From a checkpoint of a small transformer trained on Wikipedia.
Size: 16 layers, 4 heads of 64, MLP 512 GeGLU, 11.3M parameters.
Architecture: RMSNorm before and after each block, rotary positions, no biases in attention or MLP, tied embeddings, capped logits.
Training: a variant of Muon for these matrices, 326M tokens, 4975 steps.
Each number is 128 + 24 x the weight over its row's rms, rounded and kept within 0 to 255. Layers, rows and columns count from 0. Numbers have three digits each. The size before them is the row's rms in percent of the matrix's.

# gate: layer 4 MLP gate, 512x256, rms 0.0944, rows 402-436, columns 128-255
# up: layer 4 MLP up, 512x256, rms 0.097, rows 402-436, columns 128-255
# down: layer 4 MLP down (transposed), 512x256, rms 0.0786, rows 402-436, columns 128-255
gate402 096:112102152118137129157121138132150096125114093096095127123142125116149098157137088117099119130112109104105137078118119100119136173138112128115122099158149131143097062144140111097091088154155121131121137150105155099093102139158104160124101137119133106110101099187097090124112082138167103153120116143131132117115119131174173105147152121163118123113131136136120118124129182157144172062161
up402 100:139132168166140174089115121126129116125144100140144146154124148132150158127070138145146095093144130147144138103107160141140143112125147109122138132139122108121130166127116132134144155129133116088124126150094106158085161126120146128138124139178159084098129169118116119163129095123126109092162098144143133112132131091127165132158172142132112154130101139165109153133191159143113150100108
down402 094:083106115101120125151144153108099167111143113148134116096115168122139135113168147100097149190146153128072110135134099119150106134116078142136155136094135142084148124135132145128105117138113133124155152125072102133141112094151150126119109130092122149121101104147119132120087151140138190149139118125143097149141145140122107124122082155146102129138118102114200127118113120135137088104085
gate403 096:150118105104132117135124118133129096093085138148142143137072111156097119173146167132077115150091131100131132120141119116144141134092096139082173127108145120119170115136156123173101098135102126142170118108126166117126140059105104099118112120130148147163140148134133115116122130131138142075134134147122132111147118173097188144163104135111109114135151129113115143108099088155104135124088
up403 103:123123130137146125125080120156123088133151139157166137134167133146112171119151094117152091118163116164153132102144125158132078107094111169120095138112161112120140166138154121133097153146134148149154147142141171146136120126138138125151122136103112117147083080110104134145107160117160109181110122163132140078113134148169110148150125103120136087140096155122121133063111136118130107142166
down403 098:134180116104094134136136132091087168091104141142116116121131176118123146113166104106125149077154111124074124085138110129153151153130125095137150137130125123096129132128123077090148147108132145133139152144104089127085142116137155181087132133124123115100153092105104159113173168111119154112163133136110133133133168141196119088125121166113140162113123152111109122138169105146112133124099
gate404 100:140110127190114153088083113129114147108136130152111126139123132119135173151134111116158138145126121155144118115132168131121063091168093135085175156151097153166142094123125098146125110107081146176130137108111116111125164127147127126134114138156120133095143151167109170142092126092126169120111165117140144075145137138114120128166130128141118143156107116125078131123117130092124122147104
up404 102:147135126173085145167130142091154153140140110153135134157141134158163138091162132156066108111100146090154115127146120116169141143120117127120114138110150187079126142096179125127131139126157091101137129150140138132101089103123125142119143089123123127113113106123099112123127161121100125120111153157133127120138121145111096168128116115105123128142131142157188158085122113116107114114122
down404 097:094122143133131134146128152150105134142143147114121114106125121140133130167137086113120142080115132176105129168154149131158115131131115130164146112129149080093150132102088117118120159135129173140141129125123116134110138153097174120137135115151126131088103115164127133129125135107105069178170076113145183198127151139121150114162103151141164114113096111085100111128133122149137113076139
gate405 104:117113114164121169108130091102116152131152140122130096112115161115119124158156142131135097106140138136137150136145110158121061108117135088123099099149155130063153167129111125136086103127109136097140140136144144095131178121129138154153137146134069128138182133094149144168133120097113116115156136131123098146131127111092157126093137137114116124097163127168125089096151104095137125090123
up405 099:132157156106134122158118130183133105161141122108118136143173112137127129144121135150112137102127098093129125122118150105163154150157090153109127157119126132142141120116119099147140149118106122153158113133154113187102071130128139135111123137121197158107143102115118092098072112156136059157161112083120148095122106125144130173153141109121125109148104169138133125145100131149154119139085
down405 103:081134127165129173165148146128114136085145149137152153112127142134098069138132181142165128115125062093092123109132117114090116132120136120128096096164073125096124171082122115106068078138135102165102147131131071110165137134117111179126123174096052142130148155100150143126108125108112123148129109116100151125150114142129109106123099106116141150091159097161110139103112105122093105129152
gate406 096:135142109116162162181161112195115107113137121114135110084118128136144150079168131119122172131187143110144134145124109125095124118132119136155093082089141131117111117156152143135112112147168126131098108118147162096115090160135158142104183140103118136140131086154120183115129133133091090178092120129097113124146118163166150122108161159104138123133136142145090186133090153153116140111099
up406 102:128139146157161097130140144079113148093120134135107108148106136103134167130141069131128147105105101102116146142086150152102141114146151078129149094118146161122100107176131147138158137115136123153154115121118147094121167117088091104088124118072165120095106055140108146141131144194147149118136149081072146110168154126119139141108121127115150119126130137106126110103141105168136139110137
down406 097:165123153108150131138137141152149124160126112088108150104160125155125119080132139174120109119129133161129118091122082095163112166119161159096105148132113096119133136074143134118102164140128125094114133148155086176135096161156205141164143137150095101120114119113134082118147135106138072128144125128139110129126141136111153136113154151127131138121123092158122124128106120121122128137131
gate407 100:138159151148103171110107157128145129127122099124099146105143116120106168134160109110162131163159157153142161109136154145135147176146102144171150077184128140124140093121085091118151142123110074154112102157108117117092146118121131122104130103173167133073113181121156112155119132153150114136140106163100137127146129127130088116125131134118197168126114110149125117105090122102118140088139
up407 091:116126149111094152120094127149154103139122086151126116180139103145133147104126098157175103099141153188110124119127121136117139173128161147180130140137110077111173100148099154133188121126130063131153099125142162138089120137125116147078110112146121092124145146131128124072139171143156071119108135098112152107160136139107123129127150117163174101119072102086127144106125096105102139131160
down407 096:153135124135084129151133071127149075145123114124137111139133140136155156149130112167109159092110063140123138137124104109183120122081166114156130193129093122183152148138131152098111141144133093126084132100083125127136115182126100136095141129107107119121136131126117139124139156089137111132121134148146090153142145136112113166123130139136094074117123124141134123089127146103111128126133
gate408 096:156133123118138141099131171155076102106132141101153094137161151153125093122125133159119104116086140123087077133136108156125169140124099154093096108115132136127127101140115132138105100122130095180127140129137158116121117143128129129140152118128140125148136160128150140091132115137159123111089108162079168115109168098157160180144096125175148079118155171125101123116140144117101141102115
up408 100:183102138137080141168126131125136146116102103141081109174134151197142153091121145127153110125127098142107121127152151115080161124104116129152093172138109107136132140107140116104107123133144110143136159102117125155143142126119151131128130116132118153104150140103126135110126152137106143101153085163090106136111146114127075127129109119117122085135135130185128124108131098190100131114106
down408 100:089149100125172112103120113141122126140123139125152126132136109072118126122124159120084155109113131166152134145135132110159083143120184133136162120137142152121163106114125171123136139089088124128096138158169181092169104160119055142183139159126120132128132110146133118134138110131118135136088161080151115132141132127114162112128099130086136188127110117130102136124114157089151154152125
gate409 104:106106148134164097117126101118173149136169129103133108116122120139109120146172123158114129086148118109147113094141110167132143137125174113104134109174101138132143120129129125130174133071144132150117094122073126108135102132153095087107103162081143137112137157153098160126120113139159150117121130147164108136063129121183139149127131114144120115103166119134110120117130125176134098141087
up409 103:127126139105135138195107142126185181110083129144122156096159102131155115122138104150103126131117144155116118117096133118143135135147126143088168123120181124116131102132118137134142095151149166118133125178177124128126154112143168112130144091147135105154115134107085125145112135092160145097096136123111108112134146118203087165118129098148152110144142189172151109140118164112100102151127
down409 102:114128150097155101110138072159123121130121161125157123159105117124132141137118089188138119100076129109121117128175167122107170170112169081163145140157080147087106159119096059147149146136139111152088133160129170114115164142123101125120078117125127102150109160148112112108153123151144121167114122144145110174142168092152111128135091116110096154120106108150096145107128107175122139131098
gate410 091:140116136153111085097137135139141164154139139125095120155098121141085124108125083119165138114142138087060127143131109120148076143134129098136136123130140135152142109120145103108110094141137107136125148137147147145141137097140148154136100082147115126122139144099121140124082119119148094120145141122133150149114133147123116092140133090070121132111117125122138110124131101183128125115103
up410 106:151114126143119099127091164118120115113166133172105172152101121126163121103118170121083084095104094156130114148132131148078153128128126131115158164125123151126176144100094129111138120114121124098113116161098115115076144158113113164135126118112131126095117085134117077103137144147152124152173204105123155128162138187129121112104090112170114130186126150104138093160109125140149163078122
down410 099:176122150123132080131142121119135168111100131109147152147166185123113116141086087130169159134145111109148144077110126117172120131164100134118111076134101124125115114140129135092179128115154105138099149077130158121180129107138139115135157123135149136131125141156130152174155106130106137122092091137147129136113109074091119127114115129060114095097105127144141145152160092072153123149123
gate411 106:130121140121105122135151100127137146138085122110118125162099143174145150150138120126130134144109148117131176135164085096112123127154105126086162152149127156112146076131096111093160150134118144087110128085117135094157136116116127122177129129156139137101122109126112125123152068123148164141146131125150171099121113122099131121124147104159170154139134108193154118075146131088130139112153
up411 100:131110125149127160114126088117156139141120085098112115120116134136105132133112154125130185115114156137111136072156101094093095101125112135119133135161148130137064129099102100105142126106146164122113111148132077143184108101118207134159115147133132144096143180132123166152105080147133140136133131134128141114141190094128100125177150142163130131134153096155146109131144161120158166132112
down411 108:096120107132081130167127146108131128129124120147145122109115136163122126137146153139151122142106110146116147115135151133093112153106108123129141131100097149129104094134131127148150121121155125090109101148142109157102124100158106107144136158157135110084099071144117110151125097184167089156129153139113114091108126130117115159136130081159098127170111086106138135142136088141137095122158
gate412 107:123159132150160115133154094124123151099148150137135107144143067152105111109135111137154164108114112144091110159127133182144205115155143131150135097102156061107103116169105082159136136143118126162108130139136098121087137144128143110123170099155154157127156132139099168123143103133112150142117137140099101152142129156126182166124090127133161174146125154137126098142110105114117140116151
up412 106:156155132162116131114139107103143136132146133129124150135139161148117089116111111191142116091133128105127132141145115143135118094144134135082131163138135063127114143101121132082105172138128133158141120127105118100133130111120129132105130103158121125129138142161146132103126132121130138126132154122129150200144136131097152145094123163152143151132119129170130174136056131069123133128127
down412 113:137133142127113173133170099113169086151162123127131106105122169125154131117147094147099146150143117115073151132081118187186132173147126160116148119146119132096140100137132153108117090153158100114089161162143139112133091142131154117125168163110144120111092139138126102127113136118153108113087116110142111095157109114096168119098140119115119114113107102156134183104125097125128129074151
gate413 095:120137137155179129137142146105166133147178134113167180138122173098156110093148131082158137099127100116091094169146112105130124113115158125098135148100149144116144130127165128128134109143108126170133134138143119117137159156136104146150191150141095151125084181141127091154130147125129148146120082153093154142170124193147107108134089124128128124137158124152149089112114089114144113157133
up413 085:157106140094169122113130159155122165128103153132110133134114159112137122140110154110176129123167108122166106162125100134150089121129123141138108177112142128103110152117141129176095104128142183166139127106169143154143141148117127127132096123105120146129114147147077102112123140167132093129108085155107165130134109179181114133126153075135129092119121133118098094140131154115168155136134
down413 095:089122138099123137150126096097095161133091114134109131098133137056154155111110170101124150104120151161139148109145096090150125171119123085150144157133148127087101141133151145152139138115102156136161151160136143093121132165111150081163108100155154099151173117114145159079095142146126131116117163106116109152141106158129123112083118121164131096154104144117131136114115133153112135126181
gate414 100:124081124156128116073113119137122142134041179115140103121099119132170162140104100130100098102167128147116101124133112131142151106117120133161118116128143132126100136145095114154103141097154144134109136134131103138120128130149142097111123134097121146146125123121118194146108086127090165140102118149136131118119133096147073130133141137107127121123131135149107123112121123095160121152089
up414 105:150173105112162162134147160093107123160140152150106119076157100119119115123138136153143138189114153151124145134134166146151128100109140089112167129151151132149128107140132124165124126117136115147144120128086128112158109129130138133094105103105162080111112096055150140122089128095102151141114125132152108166078110136091110134110123107108132147087085114116121152156098126110128126117147
down414 105:095116157140097060102106136081182150132113133094166106171185131128132139126122128107102139104106125114116126112102124137099094091111090134139122121114178084143118135155156125140136141124143148122112165111150138112150142073145152113116140191150105155112143137155076142098100116167124124113132135130122138139118106126147133098132108143119147129120126161102133111133125107101144120125117
gate415 099:143112132162159111143139112091094098109153108154124119095145147165142096174126098207101088116104141153130144134135091144132170158160121145133115127157152089146116104123159168066149103163134123157108133087120085134175135127108137120175153142154109124095147114155095125140125101108140118147121128143138123172143094106081115145169105162125171129119148159111160145129111150153141097139132
up415 093:103140145126115182141132103139113126114120146101147126148117096101116145152134136096174142096151132174127125148126132099102141082131138133138100147132155114115115121148154117146135099098115118134113111119155088156132142137138148134142168094142134086142168136140092108149147134131105100102096107195092127161140149116146088146144113146190134138150142124138145124156110172094149114136120
down415 097:115126123097124130130165116107109165130102136134117174113118132107116093139101110120103136097131145089138109130100129111123104152097127113103156106114144122123170098102101121150077130128135187120118132131128076103089125095141138141137085143147161131135138143093082136137107100115126148148106128117157117158099126132127082100100113125098117107118120149136113169089116143154126105118141
gate416 099:131119158146123124144127145126137176135119140136123150167151083140075100139138124127100159108099149135151106174098120107146119112150144155159134110135141135145123164125115132113115139127125144144171082143119152099077108124166142114127182153093136110129116068122080096153112158150110110138087142133114139125106097100111161115144128155126098141119139117146112091119152118139111133119149
up416 103:122141169134093136117173093149139173128118105135133136131145086164144142109155146150141073181174142172141162094144141148106101162128160174154138128117157111112147141089077157181105133132134152148130125148127098092155157143142152149111161131112098160168168106115152172114126148134146163128118112094118144162098142165111148146146144106111134101144123131124146145129124125085139124080097
down416 099:125091090162138128174138144151110096155118149096171114112136185111154082144107117081120177131105131138128159147107118141141090157143124155148135112108119146151150099169108131111142119144140114113107180126116094124090061129118154140096108104109121138122150156101156135120105140137135132109138115142098139107100115163113102114093131125145153141114145159106133123158153131113151151118136
gate417 094:119125116092118132141119117153117142170137153119166112147134122115114110124123089123122136166100138163104091094133138131108145127094104168112126115125169142115147135130141154099139139149161143158119110159126097108138106157136121139058117080069103148107124137156136118096147098141128141084098112088124159120124110133107113146099105147105102134133102155129147073102125144124151115102166
up417 093:123163133114150095100130141122133176120091157126100114114151068153134127105149140113136123120137136173114143097207123150085135132142164134109123089109133131116169135113123171110158154077138162114122116121093144092131161122144090099141116114124137160140131099127155098135131106133137135129122115106153133100144121156108118088122137078105115129154137123150114137070097128197180138184152
down417 096:113096125129112145130074105131095133117116114157117144158130100116106128128167094137126100101122143087144109159104124136112114103115113124126064179148113043113111112141141118104161121166163138129167162133133152064129109141105145111095136137116095143139110116083127120117122100171162159135113124097169140123148089112113147110114127130102114158081146153159127130139129131106107152101105
gate418 106:126162152134091134131110131112167141124143138165107106139128088147127108094154126116152120072106097132184117133136115093119128164130113152142112143102156130112101202166142110170109102106128153115108125086112134143087113124112102142144177101095146158136115105157101151133143164142108157137099135122148112110122154150178107157137131160159089113151148136125178121121127085139187160121141
up418 100:125104109126093145146107093121098113125143087111156098175153102127131144083109115145129156157179137139139109112160159156087069128147105159138119095115149129155102091126123096116103129139090165177116144143102148106176115088137141116109142155102104129101163118142123161136130091132098140111132126171162143126147129143108115127110148137135123105156130100134124111086180103127108126111137
down418 098:138138146098169174144161115157109140114066095120126125088087115147152140128117120109085159118151169124068153081119100146147118102116122124083145148158118113183170097111162083127115111177118068138148158076151125111174146155109128125150125130139136137099151114083116115101142115115131096208141121081106101122117121146124132114150122146143156139093137155118117139160122131160150140120073
gate419 089:143134102130084125181145121138118122092108132137129097120099184079136135143112166116122152126115116104099089045138132126121101122137187141147169143116110083112114123121118148124158079122086113097142125122122109150104132126112117109145133111119150097140105106130119136119135127127131108097149118149120136128118145110148142116142138108109112098170150117091168131117157123105146128129169
up419 089:120157129133102105144126133134118143131069141128102151165130157147123121093111150094099140139164116092173126104156112127150109122141126146145127101184195088159103125124169115157114109172151136133148152137140091132121105140108118156139131102128130131076084119099113172096133122111104151086161134141116094167125173161114136132149144120136114115127132155077150107153171089086133113130120
down419 091:183107110118125106121163140132176141146165142116110135153130099112133100124118131113149135154179142094164127144126082118145160106124119109108152156137173131111107159112163124122155128130119133113105161155118152144140132158145161135129128088101112130146144093070141163082178120153121123132104162127108142106154117174146101112079131135113070139145118111086138113170098126150143118110116
gate420 087:145127120149112111084168117110113132113143126129148141173123133102098131153114124119086135134134108158152147121158106124072087136137192143136087154159129126154110147149113122168175108110144145126114156127153103083106154128099153140124123099108117084143077100129098199102124108077102099058126108116128106130152118175146130156129138119166122086070183135102132179131125154131120126125116
up420 092:080169120172139132095160157109109108138150124141095122143111154137086150189123134161152133117156135108129092120133119123132139106139115105117100135121175104125150161108158141120117139177139110146125093102111135062076134103143155124110159126163111129121079137079100107179159163155104135155149173139113120108140095117161134159129115145156111145114129135115160142123110113131134102191105
down420 097:137121172107135131136116111147115172142126108115141144137129137135091138120114108144142115093126129125119105170125080119163133142160165151150118128117137101142175139180140164131134103084117161130101126132110159205130102127109120152149119131148127136137179117149145166119080079143162123056091099103095161135101153129140114166135159114128153130132133164149134114160143091114161134109118
gate421 105:107125133166169118170105117160161164098163099119138134109133104093122147145114128137106126093112133131105147129112117119142128131149140115140133087175130081112112149152096140171118133103196113131171141121162087122101138097209119140092139125130111136112102145120090164074147164110180122124123101133100154095144109109129126127150099127147131121102105120184165122109123096168148105149090
up421 104:142098141135120133104149137112131114138117122135150121152100124167103106114087165125120113169134139120122134111154142144149138085121120127150087126144116129108132107138085123133159171167141143115126146122118182117118103119082162137134155120119132165162100092150100065145147082091154116127123185144128149141104144123113163097122102157148143156114158145127137124183123122097120115096146
down421 103:136101113128136141157129076150143145101130115081111144128112131103114147147119147154136147089152136123134120143124100157124110123138164113115094081126176107094151157115098110144115175112130145159138122112107134126161108141115101128123115120126113115131089140159131095124162167125074108067134090134169140119128124180085106144126141106089092157164125119105140126162167099097140135167095
gate422 099:116107135172100140125164095100133113108074128162105105165133127115141182111127122117131137110136108141127126146154139157138147166121131118158131104140154142086159106169115118138159124159182085106140131138161135120137092113128149150107115136139130102148133148164142141132158102128172098082125135102120144133127159141107163129083144131103113133123082169134127139112150129149132134075144
up422 102:108123108169148132153122103110131139152161126125158118107116162092139125114117134150152137136119107129115132074131108123179138133161112131157090115195126080124122127113164096089174126110166116165107075099110142139064111141049163144121146106100117174103122096151099124120163166135075107105102136151165100126123154126138117171086156105104138117119133099122122169076128083120141130109089
down422 108:113128128102152130138138136110140137090119141128090117118124137170145145095117121105103132111115152141083207132151133128143144113150135112153094132168148134169171139157092153140111093125116132091166169153145146144171102143124145122152088132143108077104151162132173122113165117082157099160065165136136092116122123134109127106144157150131063165135076178130163076116122152134116137127154
gate423 100:110121122139093119128162135127135130151101116148143123121185109153159100123105113171154127098075137166117137118165107127114133141116076124082134129155150112064115098122091097141162169136118138108159128127113090160115119120141142145127137158153126138096105185131121086156115116108097199131133148118127137134088160136149142136131111105160148162136163117118162128109118168093116150179095
up423 105:145066151137086190091160143137161125155118128142157143141152090151134105132122099101133117120127137115104096143091133094156141121117089155138107110053132134115100118129097105108149117142178102134104107091122117147131127110149122144118080067095138154114151089119105159159136140090119124167092092148102150082145122139136148141157089097104165122129141136103138156119106158137154113135126
down423 101:141163123105147113160154125125103099131086109085087115103140151066115121150136139165167124153091119168111122086148123106127103085149162108153146108139086179161152120095106138114156171125111138120132135141115108177141098139087112148129139123144132139101119065142142156113102116120113156173106169151123160124108117190116107150092114099141078129101098128149093114109145125123163113115100
gate424 099:153122106154105132131160124132119156161138177119143084097102143096137128113136176141127166092120082110112133118135108126143073110118149092114109098111125129140144095128140116105167108163125126146135143142147140119140147064146080170137148145109123122138166161158130149133129131150143133125102110180099187159127142188104131100143145146152144121151133114154148106143139116150152162195113
up424 100:118114128132151103071109105114092162111111133144096082087135161154113126122135115076160105127119127128110091091137127118134126132150129092196122122123123111114159156150148131145102106131108095111126135145205137140106085177117098097126145119097141118132131118108165117187141140138153130094131128141142106140131103119106121104146123137132158125098146134110142102149111163136133145122158
down424 101:149143119105132100154128123131188124136126098082160164097140069168134122146103120158163134117113152138101107106140134134182147163156101164133163125123123147115089106098163115126118103117084108106153116080114143107093146116184155124117179123151161112129133110131112140083145126151115146095090158143117149132135136146168156115138124135147148168098123076077112132144151107112107078105143
gate425 108:135154158114149153128087100119098137110160101131126161139131098179163140133132106153098113144200162144143157147123163110108165159076138116103180116115130127147148141147105139130139145084150115118099159145093131188123158126162161101143079088128101135118122180129145142163120160159153109116098145137120169113138135134161110092140169160159094154178123168158111149142097130116140110124142
up425 097:118156200115140141086090142143127116138107132133140169126146074154108106146114121116134119122107164161099147097087148146131128123131148138097134107133129135166134134146112125137137125096163120123103151114093165174127114151099139154140125139095127101143112132129180128109120141175126157118085142123129175120134077141156102144143148166126073087140129160082112149088148138139098136132118
down425 104:115065119124097103134145121138115117130113147137106125141092114127108088156126140145117144133077107123124097058132156140153111147150127125109134154123105101147145174146139121108131146165148073084106131108111113106122089148144200107097130130152174087140122133148151142139099151106125146155150115116132111170117150116114130183119096115125166169100123125130132101125152159141163143113088
gate426 092:094154089106143105140149122178124122135154112158121141126122157121126139195136160078096148099076119141134127149147123094119153169109146150122137158148121127124140153148143132102104141140130138147167152151081128150088114113131150125159101108162202139152165114133116157166156120098136130132082151147116121131136139114106102156121127140124154141124146102085170140102131128151113133168138
up426 100:157071160167158131123116155141127123152155114123085152136119114095117147093122113154137143131133118127165109123164163100115127115136074113116141142121132109149118123143108086177140089114105123186119128120155106123105090148132097138080122140118161129145178110155083145115155127106104133155146127144105118151130107120130126091146124098114120148129097152152104117139106072180087111121134
down426 097:068152087131116173112123116115118153099176118120140138091158132156158117119142113109143142122129116132104144134116145156133124138119137126098102120143138126146141115096175178153088150144134122111129102137125157119150154154150152134176160176132139094081101124162111140107129143162124091149140133109157109124133126096125147117139156117115161095167105107126108166120116146104147114108104
gate427 109:099144142098161127066182101125094101194139136132119175148154145113107105067121172116104157045157160139133103155124089165111097119096121082098146110131127069135127096133121130152138148105119189158121110109139101145142145098105154119113114135136150117157080131116181107151150141099106152126129129139138112146135129135140149119163137092144086082136123102118099112076137143148105093113127
up427 105:133106096189118101117130098106102102144149153119112083117141122122101149127146161134150145127127068159117119130134104122131108161132105135127113139097116148129147169141101153165134156102150130127150142149155112117197136130111125140173124133119111065150116143074152134085112127117079121144126095152119113134188119126165145097160160117188150148134147141144106118086109123103122151196121
down427 103:117116092117140124095105136132153085103132147122132129082136157115123123123114145156088145092137101156142128133125154133128110162104158120111158112146094095125146076149118083085138111143080171142121144104153099148167110138129141119120130147134140150160097136111139096156121175125108144099124105097139071149086100118104124116158089132161146077155144076113100118131169178128111147112128
gate428 107:090091144162136109111197131128107135131163108142111114164136159077130101130118104121149114124142105126118141124134110118170146151136136148142096084190143061134129126096125124128169126140166135141125093119170126155136158131161154114117070123187120131122158109089089127095145141135095129122150115101141136139140118096135122119123180128126140102062148115109108150121134160130140104126104
up428 102:103133114097140143164168115092147138119148138072103115117120136128103115143132111108098154126143159103152155089117152149167161139158141139127108106148128112134172134106106144121156139084139128123154177116178120135108130146158141105070071104105159101117122119117121147096105142122102135084143119090098082115145131120133109096116141141124144095111120096112129092130147137140143130138131
down428 105:144170102078131093126129149143161151177116166139133071170121155129154142159110152149121137122170151123138102116147131151130157164171126105112128116120098137136129107135118173084152054135146120160135130154140128120136121156105157151141119106119172112112135122132118160194126164145170143140120142123103127070108115133105142168125135127118118154147155153128158159152143146152112116145089
gate429 096:109142150144161123120062113173129147103136131103180081141129160133111129155115098150155112134106122111133111135115128100164136129133143159104116127186126118143132131192151113118140076137121139150156104093080112153131113146142128111159102173104101115159126093133161120127093058102136125133107140131117123127160183137161132123128097103139122099148111163112086162135114149166146111119093
up429 101:142133112133110130151179116157139136130069144136184145134123082103119138139136116125087178127180111143168132135167156156089110120097100148097084133096129113101139202137100129110110141144142165107144151131122148128094100176087121120139125113163153103091115132133150168110116086118101149164139102099162132100119120115203125101151151130105118153144128123135112074109139125115113105143128
down429 096:127116136121131141099085152126114126121142129129104107142170151094162126173099135190145092114119110104142128150142138089154161150108145113131137151136130092143119102147122171137113120132166130172155135093133113134156071087130156147142119160088157131179157083134126147113153108132132090114119148121102141091139129159110122105154140101114133156145150135095144140107133125135144159175102
gate430 098:114092124099127078134109161112130106152174073127073160065115141149126102102105099140107152139134099132166114123130124117110191130149069137071151115164124128125112137141103100099074135146138103140164144114121168118149146118113145101099137172141128134128133170093160083166061110142154112118154129123125109120131098111148125109174107105141078136137106141145142123116113068102155155099101
up430 094:132127110139093148101144100143108155124131124105103083116135109138143179099156123122158107131111082130120102145109116122087184142105144154146143207142122149144144162112097157119113105136094142134121129132150095114120115149119093146160147124106102116141144125161104115120165153135142098146090100119084108111117102135076120160120114116126113132142129150139171117118119135115103097159091
down430 098:147138131157144107127137129123140145122126109112117151149163134119107052116069139129121111113137139123133108164084168142137162118149123139134140106142111142130147060182130144135130166087146137189113149195137070099162099109155126150137098134102133082124135113078148133127108085148136159145140125111155121160110118115085153087112161140152131089152107074127109125090120095121125172088101
gate431 099:123117104106185145155129131156128152154105129118162115156163160122145122116133143164159118095126102132121127113117150162171139085117078133161124165149085141137120137127118138145134122176158159184116129088085152116179108077150143110112126132132166132137107110170120155125157107140109080087152091135148115151136180107103132128143157132133128147131165137124122142090125117136118102108149
up431 092:158092133089159143098129135127123155166116122116167104110175106162133121132133166119103114115116135164090148125145163144099150134141076157144122144134089106133100149130074164124106156145168135152124115117121121101148129119125158079095169118152118078110147192154143120149157114079124105142134120157138104119153098116127156104138130117123097155130122098097133120108164132136138126103140
down431 095:112149158116089104131156144145117157143122125147128123098122133154104116112128158096150117101121125171159163098109151124090158102141124147093134113144152167080118132111158139107143125110141119155127125157161177146125139149165147108141109119134162115102134142099113145113147122164101164174103164121096145146143132160110127114179094124094100133167115097138133134131130114116198170112139
gate432 102:110090155124140105163120100141156110138106153111135207176139077118152137120161137116093139116137105162118183124168126135132118119112134140163120152089061158136142119131143085132074111134122077109136151074102122160135131108131113114151143123090122165157146092106100161122122108107139147145130148103081179144135105140137121117172115129144139131119183163174118130132113148092170147134185
up432 087:164165152109154127131118097149107123136146113110132154144137140135124113126108133175134130127116106119110095138117124085134166095122160098083163126144139093140100109114099148157127155135138155141097105085136119122142081108096150146147105089186115085112128143099112087160158117120151129130144156116119103083131151128097117137130112075120135131120123124133148141106122125148121108115104
down432 103:105148175094112104109108126138165152140107112140130170139150093143132155123136140141087100137135108168108108136103146116114111149097165183183158124123110142118099106150128089112068124109114122124089112132157107128135119110153141148159136129133135124118136122145100171125132147152149126099134177140115147094085088097112137132146135130161146201162143124105144171091156129120125161128144
gate433 099:157117098121114138102127136153146100089187141148132068152148178121130145131132121097152142130116130077095166133103147096118167147135149122119153111128118146106122120126122109134136094130129126139108176121114115124142096115131099101141150108122091157184147131113097168114108149133156155113072124099122128115158115125159161142143148167105137131158110114092105135098139121163159160158148
up433 100:137141110138143122145115125154141149133123091141149121103156131120070158175126166163127139048136122092158132165164117167133128116122082101092097098104106144124131137132144081111161136148102093118139147128099146140137101120107176115114088134116105081153112106147177132110125115080130161173145133138075152098118102155094163133119084139156151149133089136141136139129157145135120137101153
down433 094:176142105115106150190124121127133111136102143137130113119140143115163170139162144118139127130148168129140113103139094127124116136129157126132159088144125095153152143152165081106108174156144136097109124092180121103124161143128128132132158108126123135134143084148160136158165159110091104111165099131098094155143136093153114089158154121123113161119173122114159103145102097162121093141102
gate434 096:174101146122121138114114123123148093152101161160114138118125119134119169166123133124084188110127161089115156118120120152067173162111118181143145140115145128106110081092099101115190131137128123091144141130113119128150125116120145127129108151117155153160095091117149125076158067161151132091136093087111129127137149095109130102121140123158102096117117137121127143109160135149083122115149
up434 098:177111158147120146129131101151139114095107154137116122112153126094146125113136125123130144115134145084120152156151108100141152166135108111124142159138120139154148116179150151159119118125168108141117123125117111155130127109097141168137141141135121128129091144133139146137122136070149124114150096146084115108133125133175157144137105166122096191113108123163139138098161115156106121147126
down434 098:098132087115138161131129168121122132109129104124153164155101105102151120157137117160124164133152139121130126094125107126108108103149112152146104115119108151169105127076164092139111133138168099143130112145134163135142111120100150147154102117141166153132170143128124098117175138177136118107123088126118122145194126135111134143109109119142120144103133137094109102128181124056078127103107
gate435 097:106124134138123131106182125161073133119171144095128115140168149146127151111141119115126088103105131126145120185076114147143118109147144129118093129094097142162124109058126150133175125099135130109128110131110143147128115129126113173131110116102117154146183138140131134158144140119167127137128088128144100166151152117079126078129128140126147120137106120119122122108145109127159127103087
up435 098:138138132145122115117124133104155181166117143129131099136067118094136087123129110121109146145100130152181134112115132128133122118088158128155115100106099118127125141160133139103122142126075138114092107110118192159120138145109110149140152170117138107118103134152134145118105136090113123182146119133125180142124143127115136100150129128108125103104165094118196102124116130113144180145086
down435 098:137095099120144123144076088155166126129106129121104128129151131178149103134094146139091174150132153112110123151131108102128160117140143116134097077104126090125136105108142177120076201103146136146126119134117096131121114110096135126158133133124091148102140097152130079123154148159156122171105126121121095120170137158177109178141109109146131093115110136118140100113122155132147147080143
gate436 101:129130107151093114103168122149074131129133131149100075133113103113148099106150093130117129132131136118144099156111120113113118144115123133108140154074101130106123152138117138107126143139149117144105102133102116113123128090099110124132191165136137112179108099159140119146105173171125139052117119147090093108116110126128124182155138127153062180130129132133127122109139123163116116156132
up436 098:160132154150129123106149152143155151114107166081115170126134095090116159153188128140154099105135122128154111141158112117128100135126135186129121096165153098087129123123155148123180114138105116100091156148146082105132068145131128105157134098160100127150121136085121129145141144141122138152134142122199146083134120130142142105172111144134111126124165141133106122098084104091130123139114
down436 098:116105138148136117118140135138104136129127137144109118103162160149089158150117126169160120158119103154099115145132117150137133101117167138156147115149097141110126145148170114133095125103140142117093139125137154096165082155060117144159132109081091120162134154107143100158123148130150138137144131118140110117143105138135111159145138112121081117122136180144130168101090112127122128115121